config = dict(
    n_layer=9,
    head_dim=128,
    norm='layernorm',
    positions='learned',
    tie_embeddings=True,
    init_std_down=0.0034,
    beta1=0.95,
    weight_decay=0.07,
    warmup_steps=200,
    schedule='wsd',
    decay_shape='linear',
)
Each number is 128 + 24 x the weight over its row's rms, rounded and kept within 0 to 255. Layers, rows and columns count from 0. Numbers have three digits each. The size before them is the row's rms in percent of the matrix's.

# down: layer 5 MLP down (transposed), 1536x384, rms 0.188, rows 1336-1388, columns 128-255
# up: layer 5 MLP up, 1536x384, rms 0.182, rows 1337-1388, columns 128-255
down1336 104:134166127147071169093117073177129076144160103133142098126118110128141137158133100133093115121122097154145149123092128135146110093123126103102109132152136147123126124100138143125098128134152123134159157141137093176119140140137108126132134091147136179106131105126133133137130153165110117174145125089102154129102130146156119147092158150103087125093117139146102121180162107086142155142142
up1337 093:120100136147151116131080103104086098141106103151069157148117147084127119104139109103136134101115117137143144145125185078144132124106159125144135179144126057120106105137114132124173081066151148117094136092167132136170129146122105113152085124147119129098144144129113089144119099115151103105120137132141152141146151152126123122151178125107159127134092133133152121121074158146110163106164
down1337 095:092156102208127106150111151164118153147157115170150153110090157188164167139114094125137122103140125129136161085140154131116107155135103114152166139118158121139139105141135077131123100118103132120159166132116140148123131080171112135130115139189103105109122174131132142101128162153135098069091141147140144121148124103160123120150107083155146077121104163161130093192150193150087139074119
up1338 103:112170120135129121122115139132124158076165119105154108129137152100133105119143111112124124069142088135145126093160153177125119142146143161145151141106124100102124129124116121159156163160139118120144131183131137171081136154112117117118142155115145147133112181144159134133171154152125131112141123175168164097164120091132153145130122109097136112147130117127115171093136154113148130138134
down1338 112:125132163146136116124089131128082132100144145133141133152166123137129145159137063141129152119136085169117121106139113071136089116097081168132144132116144148117125142134119136169093116135122129129102141093174118168137080128173139110097104119147143115134164128132094135095143103121132118093123103168154192121125139140129130122137155128116115120118130145146105120132124081119140118081118
up1339 108:158094153098110175120122155108160166121130153142121161117123094144156097125152099137126126132129137130146119180123105148101110131122122118137093137090147087135144132133151113121087120155140103117149131081144106109089099137124126109112079132110096132138125189146131121134118159101115139117139171118116123108140114101115109130104105130168200161156100138178135140162154140123154123134101
down1339 109:151106140119132158090120123141123165068098138105123127111119123116126139153103131104152135140144114150147133161130146095148128128149119135172140166139156126137139139087086128142114118170106081164168139110156142114154113133089151099132139154109082090131107162118137181135116134109153091138120131169128180125138143129133127145120128077120128096120154152144134113088103122149175142107121
up1340 107:092149117115148116095132120148126138111112095161107114124127139129086144153141125122078114125100101092084109150146140121137161117161149135176139158142127207102131103114110125084148139101153136126126141090132123153115165161127138148171141157117159147155122116124131147093107140140169129131107116107159122126137117116144112106125141107138140139102144139147157092152114088090143126087146
down1340 109:122135162109113113125170082115135149098101114140152156113138125116120147141111115098094112172100095110146124126133106138161189172127141106151083129119136149123132102154112156111176135128120119118112162153102125130141132101141119119190093123139129161123118114134131135137165145148101118113114133143109124171165132109133124116143161108140095120135087136125163155157104123088126118130029
up1341 105:173144163134087115143123146097150122142109117152135134153191168104164164132101118140089136122126146121124130112094130158129114133104157149127104105170120139124149127112138143116170105121128137134130117092070130173100139156120130102116109168147148162119074116132128131121125125146206150125113157100122108134098180133087130137170183136131171147110116116108137110145116123091138181184161
down1341 106:113129114118147137127120120122105131132102112089123135120127110116140097132149125107096162152179114129119137120062133191118163124136132131124132115144150140093115126149117100148125129103102115126116134140129091112084157127133096151123121114124148121171129114148131109133178103122161126147124152141130145128155128127144110142135131108083097097129148161169112113125142105134131148160133
up1342 100:154152168164171120118140137107170139147173177144126150131071117099110166150119127133141124116123158145153127128149134112120141144128083162139136073112115137118109136106071145132122098157138090129120117071085153089130103155124118157115094142090135142152100121118099161142086108090122139137127129147100102126158144112140134137145139088143112152150103147150166138122146122128133073098103
down1342 096:143153094134124123129105133146129164080149174127141178106134072115095164188138100133137113120079147136121127115072134164106135133136087126129150135130109131150100089115076104118110144117111119119129143110130103135149120155098135143157090135138114116152147148122114141128124109156121126144147119108132118132177087102093116146126126099094149136094145194142113110108158127123127126162115
up1343 093:128136121126096119124153123140121098125151130109162083128086124147130126136125157141091112146125081142105110133106112132098136103144121147116114149098074146139126108100147135110137134154119124151105127116134085125137109114154149116154099128111100154143150085110128180075102099157151089132146177184115138169139118117124116121118143099133102156114123143112130106129157153151171103131151
down1343 097:159141110139094119099101119133126112142109103158133141126136137150152120104147114120136120145115144144072101121169104144162089106095115134145137131118136126146113130081070153128114115159181094137159159145100117117094159158095142143124126116079094103125088180103126142104108160124113101122133168139084100113147174150129161129121115094128144165122158120163134108141104159158097142141152
up1344 111:156178132170129135141152128091101152096097149098123127123128114114156128167145110154119144081120147184129155111197117102143123150113111120116174134150125142071101179113174158135111134149131135123144129092152083152131142151109148105119134149127126113142124106108108125132135165121154148143126092084133115132119172148137068129134133105098134167150127086146091110132145136107126132098155
down1344 111:146131144106146085117151148161166144096150111104116185108079148168135091125108114155146098102109110129146109116153144120130150162149056118151133142130154143139158130120135096147147135149102139201114140129143141140097165118133117097104108081112148112106148138124136092173132083149118140086125143135074121103103093156136071149134173156133159141101065104135150118132140131135156153083112
up1345 080:099105144160095105115144177136111148123136131121143104189151115144137160080137115119126108118115089098086124114119121117107143130127109144113133137127141087147078148137162143150117120140184162155139124153133156111155163128128112095138143148128116187158109127126162145130077149143145157092142074088135140131128132102124130117167115172137113090158110124083131156061132130101127140126134
down1345 085:128154165126166110146121138107157160145124093137117142084131112092110092141134140193107117120118135125129091170145168136105098105118132123111131108134133113143155089109092121176119085128096105101132152135122143169079122112156113176107103105074147121048114116164124081188153119124103112140111172134128085149135165132121122140111145108109129204138131146162105113188114140134156109168153
up1346 103:148143150129142148137151123120169113128073153111155082154133118106122104121131154106102114159100127187102149151116120089100094095105169118141111088169098164143140143135137071132145128097162137118147107106096120111134149135108129122115125140140065151154145143146100148120144092114084151122086157153153097144104150167119122138087127124088155145126103113124147122106151106171094116132084
down1346 103:124154123135133139132117137119115091121149143145118157177139143156139104116147137144108129131085103155137097101149111120144126160129114144089139152131146097125109113100161130100131149125114111145112062108130156099104164135128148158133131109112065108137134134150133143136155160124094133185121127099130167164114105130110092143122143142098114147160138166110140132095135102167102136107158
up1347 098:163093128119155170121134129113121118152143113090118122154140156111146100129139131148072113107127071151139054119193133095135140158126111118115123123122136114099152120135088151152120145147183093135129133128098123106133164171115187099157133161149150121139129124110100125162145144097133102139143104141109130105139104111084131130116114155120154103095172092136106116074131124128136108115115
down1347 103:183149108148108126131137123126103105109105143167157093123139131178129119109154135173146148089156131137092141123151070104149127088095117135083148135124124142115130113160118175115098131174182109083106116122135100149117140115124162115144106155079121127146148174138113164160137148175146138135114138082139118090123130125101162129103121106195132106130176144166120145072117134131138134146103
up1348 086:112108129111106134098135101120129130132170120138092103102124128115145117122118150152096143132113153127175130109116087160115157191119124125096123131139113119111085133140186141132146106157125111149135159132165167111138151116069137113091095113106129091120131167095126132118122150120132132126056155105136175172099107192121135155109104091102151163111110151137059137124134146139146110160121
down1348 092:152114092138065116065149120111119083123119132134140181111170141124123144158161117160145135152121108093164138170087122135133123076158130157134119131151117170110149132155077123118158100143120149183157081150116178104126161123130122198143140168167122123129106119144120149122144125150071080113125143113136115131126104146140102127105165151119119160126116160172138139105152126131153139160078
up1349 103:115119144096113119080116130148158120128130102078142123133103131175105090101116152112162142093130120129140117156142143082135112085124149151087166123189096119087131144153111098139146126153131061087167137159096143174132107081088075120159151123100090146131172056142176155107121104133133129135150116137113154119125143122076093111091166119128136146110072153147077144120058120082102127114129
down1349 099:143114113141135122087117089138108086126145156106119118144118134145127147112146085140098149162161122099148119124145102128148071063126181181124117153153174107135108093112136127107156119134132122116116141139122095125119130162159155136118188107114123141124090094129132168125125100127157115118097109118143139148158104105135055155140098122122115130157138155120169120135118119146110149123100
up1350 107:137128137168160144129103151145131133136100117053134125114105112128122089099083104151127135093130159138100108132105135138111119134147154099091098127108189098140118135135137126139152110179113138142135116108120152149117145112097132113107107158180150091128092117146099131139128140151136110137170163135094147126167107083130107114130144121093115160109138118157119100154101147111125147139096
down1350 109:156113063141124136130145104173142086124090126061145164101080092068121103147118129100128119117131105131141163089144098142117117125111131128107194089107136140095132142116128129157119129113086134100101137091108126118136081140145152143161112133149146137170101079135158166119129119108145097064086122139143124106157161128162121142123170125113139103121141120172139131108116138108134138091149
up1351 099:121121142114121095116119130149149089121175129133114171181094131139144181158133072122139121148124122183130120130127134150126148134081124185117114148083097110101145138134140171092134120119140124111133146107114152158100143156143106108105156141113138174115120108133098142169099092095128095102145152123204097128140165100124109143148119148143105097150152152115149146120176137131145126110109
down1351 105:143163107141131135140126100141132126116112140128136066140098082165116124139124091119163111146106100112116129112118159132081117069176119108154101156115105107150158052158090101112154132092085150196139098159100130125148083107161121115149156131120141161138114118111136135149147167124141128084128139143153139129142175110116151133111130132113144115128154127099130163101125148127113118136148
up1352 088:106125121169178170129115119138167101136138154176125128105088129106176134144132143100099130172146190089148105149120100119105104168106124102152155147108167164139143134089118126119110157140086154133111125128179136156123103122121134144105131168117082154135143143099098132124144124168108151125110135131161108079120097126112119095152080094081139200115130147128114123138112129135149121154123
down1352 097:077083139119117176146149163100157116052104123108112118122146104095110140143137143140102110146132143164147138148110092124132134121109110115116136119094184166115145103091129114112083103095117131105107116127115134147107105097128136135079107145109131131151108091132174184128083137129131167095134129133109160102111140137106139127092114148131129190119147147147094131071068124095080154099105
up1353 108:151158137115098119115089141119107147137106138130121156149143122172134160118134123120082133105105142143099150156070146123174153133135179138125127149155174091100157148072157132111134135128124125091144144163111130195157143163117152158134057109065115082164137138136155142151084186094161129140136146081114131140113138106102105105161124141132146118175145144128141111102111133097154146114122
down1353 110:134104145132105113104150078102100158109069131117089119104130150131127178130131170106143144127085147133126150117115152109125112142111137126096141109147147124103144111134122107108129099132059136110156111082154127122144140130138155153119139159128135126152144115132118134123140132130121122098097136118094140096136142126167138077137112125147080148116095079121181122122102117139139119140111
up1354 109:125145130127129148165107116127150098118127132171135145110097143122130146135107153093136137113117167129120132132098165142160118129096141152147117184092121148145148126112096128137132087111106118139131104116140118132116127127114161119121178165133179118113154130130150178118105100135123148170049116148175135113125115118143102146158121137139107159166104149120159174139120126130144112109138
down1354 103:160132137114110150150094084152146129083131118120140079084126145105146119125155135118159146130095142105107084150127133153096132114114123126184148132146109128120190086131108138120100116157077111155146119140092142126157148105140152145134141163137149134116151183119147116157085180106164154125131146145128132173152111145142129102177128093097112096153135167107109104119141147135097084109150
up1355 097:153154139160142119130171155109136099120111128182098145141145142125171139116143119130125135103076144098112145117138112127146114111110137057136134165144140128149176129112144160120134148144132114139171143157105157131116084117096142092148133127144152120126089115149072124120100100139068135134074139132142114114176136157110129143143161130130073157154097099146087156100136124113117126152153
down1355 088:132109126131101132142136098146123122136164180073150106123143131155104133107111136151154135132126116074138134170110104149113144165114140134115132096120096156123108126166152136144151113124114169123116109136139114115142112132153148153106118124110085144176132129119163121117162114107159089133134092126123130159094170144111177153143138136084160149131136125129098150152158092158112133144188
up1356 101:118101123127079103165113145119135132097082106141145117094114140139141129129136160108149103123122130132101109127101150162115088166142126110123162137133119131181100049145149114145117111159112119153136152107119103132158104089075159117152118133094103130135125165113150112131136071113127114117146142134114138141078156113102153090127069127146090149112148109116095122145114155117163116104112
down1356 102:129092127164113130104124123146139123158115106173135135105131129146101081115157132123118121150098098102114153146127101120082102108165164122157168109132138068161145147107143177134102176121113116093110139144157088126128114127112125064137151092142134143133123197130183092112136135150118129143112101097115111122116126181152128095105131127161164134104150100131131141137084118123157114119142
up1357 085:124156140117121114129118139132135184096128114134113164147138128150107167107123144099170118131158086113125143068130137109123131100137139127145113165162146104108136111127113117147154165177155130098137141152108071137111082150118103076168128112125097112136142121170105124149130119142137133124136081136087112115147131120165118143177151083140118111127140136121155150153131153095132109132180
down1357 078:157140112114097126105119096142084134124110141122135124098121134137164092200143139152110125152095132108110081151136126153156148151171107135139148103088132141089157112134146121116097108149125141127141111105157142133152099138171116152108161148115144121094114174097117164155148118144134115114130133115131150135117100081115146123103148172131109128125145139158073144124105124103134125127080
up1358 099:146095085137104075116109136157136127143124105124144133163121124095088126114143144073097124120139164149122166089154143124125119109113135139129124102107102150129118100147132116087163105125118144102095143105079194108137157145112127140101152140130139105099086185157103153114139135135122124113150098108088107114178098135152175120111092095158151110103100137128154155098138122088118109109130
down1358 103:129102172145133124111137100126105115145160134098145144101142132138111131118129098146104079099162088098146156100131154129121137124112123085122146116140197087124140120113110141148110132129100090136130099116143145120144124106121120128099146169160122139087110140105121139142154127101102104175131133111124108156175150116180109174114126101120134143108121093149150133103110094126135153152120
up1359 105:126109122131083137130144157102138103157143107131156146123164116101131122127112145067132084124130124122125147130146131122144150110098135122105096149082096113100133102162113149134119103080138162160114163131119109153128110184144123091138182065133112134139148096142134139100138061170123094137100124131132124093133117104150153138156108151165141151144073161081124150159132195110096132179144
down1359 116:153108151155111120112162140109131093118143120187162140121157140121113130111156109132097132139107113145112118140144116135144130121146137109127104113120129124076113109125155137112129153117119127161153156099158121172091134104111112105115149098081141119151121141126140084150123099145112135083090135133067144075121140155138163143146151106161123174108123127089110094122163160111093118133142
up1360 095:169170183111116118127074149113144085132095118136137133119159116146074122132113105084137126121137102093128101170092135110103172136091112116125122119140120091133172133097120120139149107127142117159132173150174104123157177148120147134133142113111134116146136133117137147122111104120133146155133117128106139071118115144099113130120170132088127129161164113113144101103110112144117153090111
down1360 088:125120104141109113101150183160150096131122140128115165152119129134095143128117094098143125128123103155163121121170083146169104125099092111115115135114145095107146135107151122126107133129134169139161161182125132142130129134134144141193173099135111101136107147125118125144160144114126096122105174134123139137116144099136158154128174108104103169167152136140130138113138116097141111158103
up1361 102:181136168107127135138099178122114150129117164154131121120150091123134114155081153103070115144111102110122137139141152144165128117146106150161152166086131128102120157093146089123109091104151166150147091129059113125146107139120111140130150152118138139100112117121147119160130127128123102105137137151099144115194154119118134129153103112179127113088089113136152108170086120094118107116115
down1361 104:097147121149130133087084132112159154155147151121124173115154109108114102128125133093154156148131112097135178174167138147134137137120141108152097144103084163108127142123129130123154128119157129116139121133163155151091120119093138131111155126133126162091129160175135136171148154112163158108134114127123076137147116120106093106155124088118123148135093122121112121081144110143095119137130
up1362 124:118150113090115119165089094148146160117122114112114116153108107071138125079139158099114152141126185138128094120129150130117068150113163054120115144152084167122132110138120133149126092150148134108128201167128145089097151120164138147118120127090107133126090165103113184106111116115121119154121143123126127098121134115152135126147102127168104112084126108127147045135127150138136099127151
down1362 125:123151133120125158130097100102109180107119118126114154125148110064107134123085063094150110101116165130177079102156147169149101172144155117086129127140073130138121107182103148166102172146119113112087112132149134124072126150145099138122105134111109119106125133129124133114128106109153118155125167134114120131132136140107118106140104145153140123122153135135109089120125129118121106098148
up1363 101:164147154139095175128143143141128156128121142112123105172113124091111112137132143153148122156081120102135103143107150142162134137107153130088146167114138139150132100146143145149147096139138070136130097156103112147112155121126150144115137139137125114094139147126072104126131124136118101108129170161145181049118137086143093105110100110170130182084155100111151126135133109134099125084130
down1363 089:110063157100124162103084161124138123148140144105127147167147121128134135106160162123153133113102138060101137116148113086062121140118124097120107124152108131145122144130115088154125109111120132132139138098156118126160124124149141128152142123138125146155116114137154120137154109138148131122171123119154146109126130094119145104129105133106129091114155129122159147122122126109133156133128
up1364 094:159100112127097178124132120069130128121170113103118089126086175144080122121093141093121108178128085127095182141158098167114150178140135133131142115139138140139140143150122120163144102114118127119110157115136173124088099157126105102130130103132133083113125129116106112108140099123169131115126127129163103131108133172154122158148104131068101137110084116087114104121136144120135130128175
down1364 095:126127100110140142119130082105097134130118132093150158128124133126114136123102156181141116112137122120112142119087128110144113098137076094122104103111127090117131104107138125120119136110119125125129077160124146131124112146116125128123120140164143108140120129177129163101135112178190137160119095059090116130136142101150120156133180113159093134128133126123131121158125144174099133103165
up1365 100:143144155139123134058109167093106123088124135111139074145059097121099171122103141148157131137121149116157138132122093163117144128152152077177185117092086149109114150113165165118133131137147118158121111129149127116137110166123107127116130123106113138133118148116085125139103216096107090124128102155143127177145099082133117145132116115138155145128082120152120147155146122142120147118142
down1365 102:124094146139188130137094125165103127098143126151163180101213154104145123117112115122111109135133128165138079144109141124105162134109139116153135140132148176158164182139103152180124083104074125126130139141136144181149151163123123134141123139129118115132156114133135131182153114126130086151172123093100126097119128134110120130141156146137157089150106103105121106124139152135166143127120
up1366 092:065100175100100116137112149139122145151118099111179119102175104131158149149119123096148137174141097161128122161130145110137147122138128151130128140150131164113147111119135081149114120132149120157106141113136109149143129102114149155153130141130136078150141144129105116181123128123134124115108096103130119114087150126132162129137107138142133126137141143111167175136151135138084166121112
down1366 089:149154102155124150116155126119134098093128156172148106088111166177094130122127127106099095125118139105133133120134117091150107109100158097113127135116136075153134129134107141147121183109128135108144126135139139108144127100163139101123183138118146148144110119167179132122128190103114135126172142136145070142113112102108149155133131149145093132117110119147119123127093154142143100138133
up1367 104:124134142136161143131120119164135126155099147113144147151131114145115145164107137103147114124111073136087132121143099148099141137126123116166145142158145119129137116115170116077132110104136150090118158117116170104170103112130144137152128124139134102096150089183162134148179139148125134146130141143166156132138169140175100111142112114106141087105092171142141166126184109135143107091121
down1367 088:163094104206147110121106136066146159135139120147155140116130139109131113156132131093164101147152131117112133122094135166101126160138123114078130147117137169134117083112134132187094157136164149132126109131146074140162101127156108123115150118107111096164110177171102083123156134164117109116164137122095094145115129131085149149122147125131161168136126144121143139159094134131159134190084
up1368 101:134126103143118177124143138077125144133158139147099120103109115167133109074161158104140087096101148171169142141114134116137139150148136166134130119130123126143147111153140151114099131113169134133115140107107136145096129105084154110089109112150141115144092142146110125098137159153160129108113150111076106153126108132153157147154120138087148101151130138144114120100113122110156099136164
down1368 103:149123171127156168144090198093134139094083125131121110082147144149118108095120121154091150139098124149077165142110150095113076158144130110115119096129146156110137130124104138166108133137102115113090132192175168151117145138133135075122149178110090154152109136135137105133152142126099111131111117093131138161147130089163115137173094150159117112124139109119138150133103115118135124149120
up1369 101:112112118161120119117102134152102127125136145146144127081108146124111142136116125117098158095128131134151120147177123119123128121182158105144097155106094115082173091093152119113163165144140113148139131130126079140121118122139144130090130151132118122108103134112123143113135136163122134085167104117122090086139156133087126091083157123138107179121152119129130101099133135160117145071147
down1369 096:123119106177133094099142132195117100111123148121106151144125120087121182140134083123154144130132110093159159089097156122143158118087125170103125127127139085147122105159155193140156144161166110136143110143157132146113137113145182140134114109093128176159140086168112133132114151104166107142137114125095128119113095115127086167096135143106179136110145140141155131111120153096152126090150
up1370 113:157151149105135089099134097139116112139077118166139127151140074132141171194103126133157115087131162108131124168115134128096126133122166106148140128146092139118174126171127111122136143128105124128134115118135087127127178141111135120107125072138112137121120110076130139134134172134119146123120121110141148119119104152108108148147122117188090145134100158109113188081112105083123179147129
down1370 114:114149141116123134053172120164160138110143109116126146136124097126109117176058132154178118125172124110135167156099105105143119130115137199153120119100150141137115124095135095090142154130102092148137112135112112143136175109139134124114128133164143085116149124159154091124155118146140086153144141150113137142159081117117104124152111104150122134133095144123122125117108110110132197145129
up1371 092:078134109105159140152137085129153120136113159128114154107102154135100150130101168156150104118110172111087125137110099181125110126128123148147170114166141113164121109064113101149100107086131160161109108155107147134144130156100138152103145144144123106127107115124146130150137123104133090125124103152136127157137147170127123146110135096112100178164118121126144108164133154090156135097119
down1371 090:112112139122141161128158179147122079098154122136167093119131144176134161159136121050147148162099178137141102131159189130159127084122126127168107126103145163133111098117148164096135137121125115141161185126130137127117117143110138104128128134126124130132163156147114086129116138150124130103131159123127145107083146117150110153123099104135124167145151129144122155152158124128155072127143
up1372 117:153141065140100122127118137188146122140119128077124157139138111151086126100140192131113122140140130116126173126104079118111137083115140109133158112118168072148138118158145120100153158172124138118135107127112122158136163123133092127118123127105186127108110132163103150110131140132130135124110132093157037083147183102151107165125127130121144137142155125124137150141098127135114153113135
down1372 106:139149135143139159082128089109113115120131136115122114166114141158142106091138163113131143135120151148145134151108100118098101153153149133140148162154081166158080094119138099114146105179122141149118100079120129116103127100127105111118101143114098130125159100144189148109130134130103129159144139129109112151124110120081073166143143134155166099140127160173145135116128126178125158162108
up1373 098:112132137149132148121084134136069106131150124123146090154140119113107154121115118140131140086153124123116122145152099178106129120148132161100126127146151150106112143121157134132172168137137153086110141126107126163120113195107100095120119132135123159094111121161129124090131126142112125142141149113136132113099143127180101140128109111193099173118149110173144086127206106142070125105137
down1373 098:120103140139106134133092143152107165188146131119127148148166148107143099150157092145140133134124124120134140101107159130145172122153165081145115124135129129168143108126139119127187151159156098153132136115160104160097106134110103132124112126123161139123143125096088120115129108131065087141138134101084149153111127152143162073138139153111136159125099115109101066113125125106103159100187
up1374 107:168123151169118168145106091102163180153118188136148151150103132153096133123095142156173163134153103136108078123069118127182115137140109122132123084134109102130112143110106105138107095129131084085093148132107119144109160118114139108087146130124167118132109116134101112098115140143153137127121095120153157104145176144134115123116147153141116065131128182141116102104155124127102140131107
down1374 104:128129113144123120152143131147122142112126113147070112150103143105107145141098116117182161099142147113133131151120089143107126108132159096144106087140135117111144067152135147139116114121161107111137139124151103101119111138112125141120141156140090133140147153172127107113103119146114082149150107115107154157126141154124142092127140143130152137144115126159108113100119135132137128159111
up1375 099:149121132137146139081096157117133102120098129082108131167142133121170106132120126189154106120153163123126157107154135125139133101098133129101077099109154129130191114152121132118147134119080105130096078124134170123139142134139165118110094096105139080121100169142136136085113102127185117117108120146148138152124140172099139106140137114135125110161107130139133133174103113135098120116137
down1375 094:152156140146122142110120153114123088121101118189121155112155086104145161125164106161152113204121115142089154120142128158132203126119070092131139138155110154176125137127130146121121104156089130181157127121100146149109151123134146139105152086156121110152123126138168163120118107127103105132123097120116091145174115201132112112163106107136112106194108161092145108146119155174155089174131
up1376 081:108133131158136091132110150112080124092104085135136089102130154078107138143090111130101118094112120122118138059121104130134124093126125177100127110111120077148152098123124150134133116091154103140166113148094106155140111137121146107098149161137163116142116153091127120143113104130129120142141143083159127132115124152123129107112074140147113089166122080096151123118105125123107134148142
down1376 090:133098105141148134105127089102119130144079123119102143140153142152124121141176129163151109161127192142137123151126092103112156115140130114141116157141168152129112136152116136136108165143069170130097157103160146102114191151147115108089163119162145142124170140140135114126149083131124121097107162138078137120142101137095046152144162098161091115112172134098103102163129082127155174133103
up1377 093:144115158147141114111120138170105117143091162101107119123092151158101136126145091148126147125161121092097113091118097087129141111119125115096102114145126114132123098094118157143169112103170177138087153151105152104112101125138175118148163127125107148109138088150133103140163139133073110108133110072137138101114149151150128125115138130099157136155139086092105132131132094116079106149155
down1377 096:095084112138126130134115109120120150128126110150154119156140135129116107125134127168111120151163120099112120133158109145156113128087093129152121133195130112109151140171121159156162136137104127105120156147128121118109112151151141137137115113094139154118099127119105113155125109170115129104115138137130160114116138134132087142135086128137108125208129102087123135095114170095167134142133
up1378 099:186133133116110094116152148098121159186123092094125156089095118097134148074136131129147176094139092178120113149118097163111118138106168148091141164144124124121136107136125109122120144101108096122117104095143122111090156117171155145160120121128106091103068106133168126127124165106151128103114070122164099083139127110109101148133122142178105126112178147126101123107114129139157183104129
down1378 093:098126102125122118109084162148181136128144150099150154137114139071152083157144115143112095082121129119132124142135115109137140136113140143182151152150147152157126121142093133123134140161132131156142139124132113130125129142170100119135098090161136125119106138119065123140131113102080127135128187133143178132178165132109154160121123127127141123140135138108140178096063117173138182143104
up1379 096:104131156124130123177129145111137158118134131091094105171147152093130094158156146168130137109206105059151118144189101124137114101163120183114140137126120127142128111129148097110132140126172129133173142117130144145065131114111126126148160145128142146107161157157168190131107117120118095139139067166141143114115118169171108102141128121137119133092131135112150110092102107129141130130136
down1379 094:150112155135147127123140082105177133160118102136126110119123144142104117136163129130166138110123113062206117116144090157110144103127162137170125091185122100114119103137133117149119142141123188100139102146133168128128074139144080113090155126170131103155127157125101131111117132131138142060127126164116110132126133139123126103105128113141143105133114168145133131125135175077161147130131
up1380 092:156109084104134153156137063104099115132139104109130105104115137118100170158098134118139135122112151127147114122092141178107116130130103129135164184119102056149140124127151121117128141144155096132108163181122139106095150145092100082139135132079081131159094120112081181168157119137147143113104173147085127152144093082162111103174120111114157108114129116089155129159128152152091166125105
down1380 093:137149131159121133082117129134132167102112165122147098128091118117138121117101107135162132167110070129139089107147125132140126136132150119124149115151131156178096181088190165109100138114105123156159119119159105118113112117133136127127114123111167104145159148110140136129090121129155098168149028106110110162116103148101135148146118159118114109126136120150155104096125145160152122140102
up1381 110:127141101161108072184159130102175133116125141122142092094140115144150121134124162163114126159135120156102116113126123111144122121101082146129124164095162127146102132117156114108090132100157096166114157103125163107144155149110103180132085097167130138116108116093132164144154106127144141152106108147149151127118089100118133155116156136118123125128108139126139094111169127138156118161128
down1381 114:091098081115114109139160129125111099145127121118118141137098132102128115125129090108138110136133119121112126160102150087111132143147097165119108097109112093119154159113148099173083166114099131131099140109141137080147175134101115135130112117132131110137094130124104155108142151122123079143083136120161148156130102128140131124135134145084101144081126148134161150175119168152203119132147
up1382 099:110148105085118109127107126107157190112094155111159106167140130117156126169123133121085114130110150127105141152101134117132149132163085159132176127157092128137133114124165089109086126150164157163087102118133083177150112080116148108112093129149132112053104094116127109072154132103127140091133087118131087142104134105130126184134133147129107131108109146166113146142132085087115109128142
down1382 101:134105129152068117130136132136113127163070100123117157133113165120083159107134145133101135115124085168149140143146107184084121081100118138136149119108104117128114101133112121184155119139154135166147144118155114105134184118149160179107131160142163131142133150183128119169130108106107169154144106069091162119122145082149128120124098173112158114148138119141097119111137139156125170119147
up1383 098:099123149096132102170150142095143156122120143131172108130109125161140124116124140095130156156129121108069151110120164135086145122099098152172094109153143144087126129117151108155170098152160170133122161108076123100103121189133130107104128173113130094122139161134169157111141174086129130086152136149102113122193114112159124126089083110128165172118135140108134115137160124112118104161126
down1383 097:161127103106161175119111111105143144124131064157126122144108125135149121155170135139139170090135164107122141160112150153130142138138100122110087105139141105102111164151150130138119115152121118124118129111076126138105111145177100158079136122089164125150090119137137128122075124122112138154156134146136161127134173120112113162114146140157077130154097114147119109120130146111091158104145
up1384 104:141138151104161137129116168149091130132119151137126147125114175117095120135130139168123190166131142138073130087096117147104126162184139116116117118125096135132124107139149159107120127141155131108145116140144123159095118133115113139128135128151122173158113152117120083127170080134107130145130107133111103125147107105106141125146085132161108126119153153130141088118138156102084094087123
down1384 113:102109138126130108108107165141120116121103123136094107139150167131143121102149121135140148128129110115126081122117131131090131110120119172129147103157127107136058112169112104105132113143141142136105128115124072117118090125125111099119099140122132130122125120129122116122098163124079144115102135082122131114069129112110152151111096127178119124137128086141150106128123131133132107120091
up1385 090:116117114123125113130141127173123158105135071147112185136134154117149125176133143084109147125142147124143155119116118139115100135132152104152151171150139138140124111141131104151129085136122134071103108111158108140143101136133138152173131141139106151156096204058124104084174183075086111147139116158133091095158080140192096125104098117144116098123083148123134161128101123134128111122086
down1385 082:136148114142146141137144129126122114110164122171133134142105156128150089125126104140154138178111104140134103131187074113151142137091138095140119144131108122112133095125145126159144145138098109148111122107140105098138143168143130141129144103128120105109109115115113082134126135172125139103098106156111138170113144112104112121086134135137173137157121142139109109126140128104160103154156
up1386 103:099129134170130119122158155124129152151145122162138164181112174114163130119130103126153166154166147108143121116135103105157104127074165112102135129095166137098078163165139094135121128186143130158183108116108113124150125099154131187097099132128185151185099152110162141136167140146109134119074167137096146103123135129091116123105117098083149099117094113142147114175140132116088108166153
down1386 105:135131146082132149137127180136119123139086137143125135075122130156150162145092149142139150131149155137113148113142110145117124158099139124157109143115130144113171136106115156130167117062135134125103188124136162142151115134131141131114094109115157095115114158120095123096151104102098137118090149141152133136125149159160103117172115127089138147125106138138119136172112125139178134137156
up1387 102:148122126141124115141122108141110179091112105147137135150109125132127107112131100123159110125122115124118165112108134107137109115123161107160153156149110144142115131090153142130134144128140120130118136107132127128143090137081156140131129175152133126077188181134179097142113162137102125142145119117131118168104131102152149123146108135116083144101083125155101167078114120142109115122119
down1387 103:133101139109063101140052098136137143102116113118128150149134147132116136119113144133179122164201094139112106109098137097108105108087099095128075132139125122147154107112116162138110085154177148141136165121080133116162119103091128113131134107117148118130138090120085138142145124125078107157128141145141158122119106144115136088145125137150136112159097125059098095130114126128147144129090
up1388 092:097147142138134115149128164147128163125100061126147159167164136141188120103094147133119095151177122081119158146141075118131163122111124115158136128139095106087101101151124130151113168154133114146101133143104129162154125086152125110114103155132126070157137150150128105115114123097121090121153097137136088128132146054135100146106148090098126056151136140107139118121136136117142133117178
down1388 095:142157095087078146159141146148102101131136117135130113111104131120083098133141130157137123153087149139184147116143124091114130113130176119159151077055143125123126108084143155127135082159144089163105105121167126177166113061151145102150146143109130131120127141159108143131137139124141116084112146129141126116133115151128129113178113159127110106097102127165118180128136138154112097121144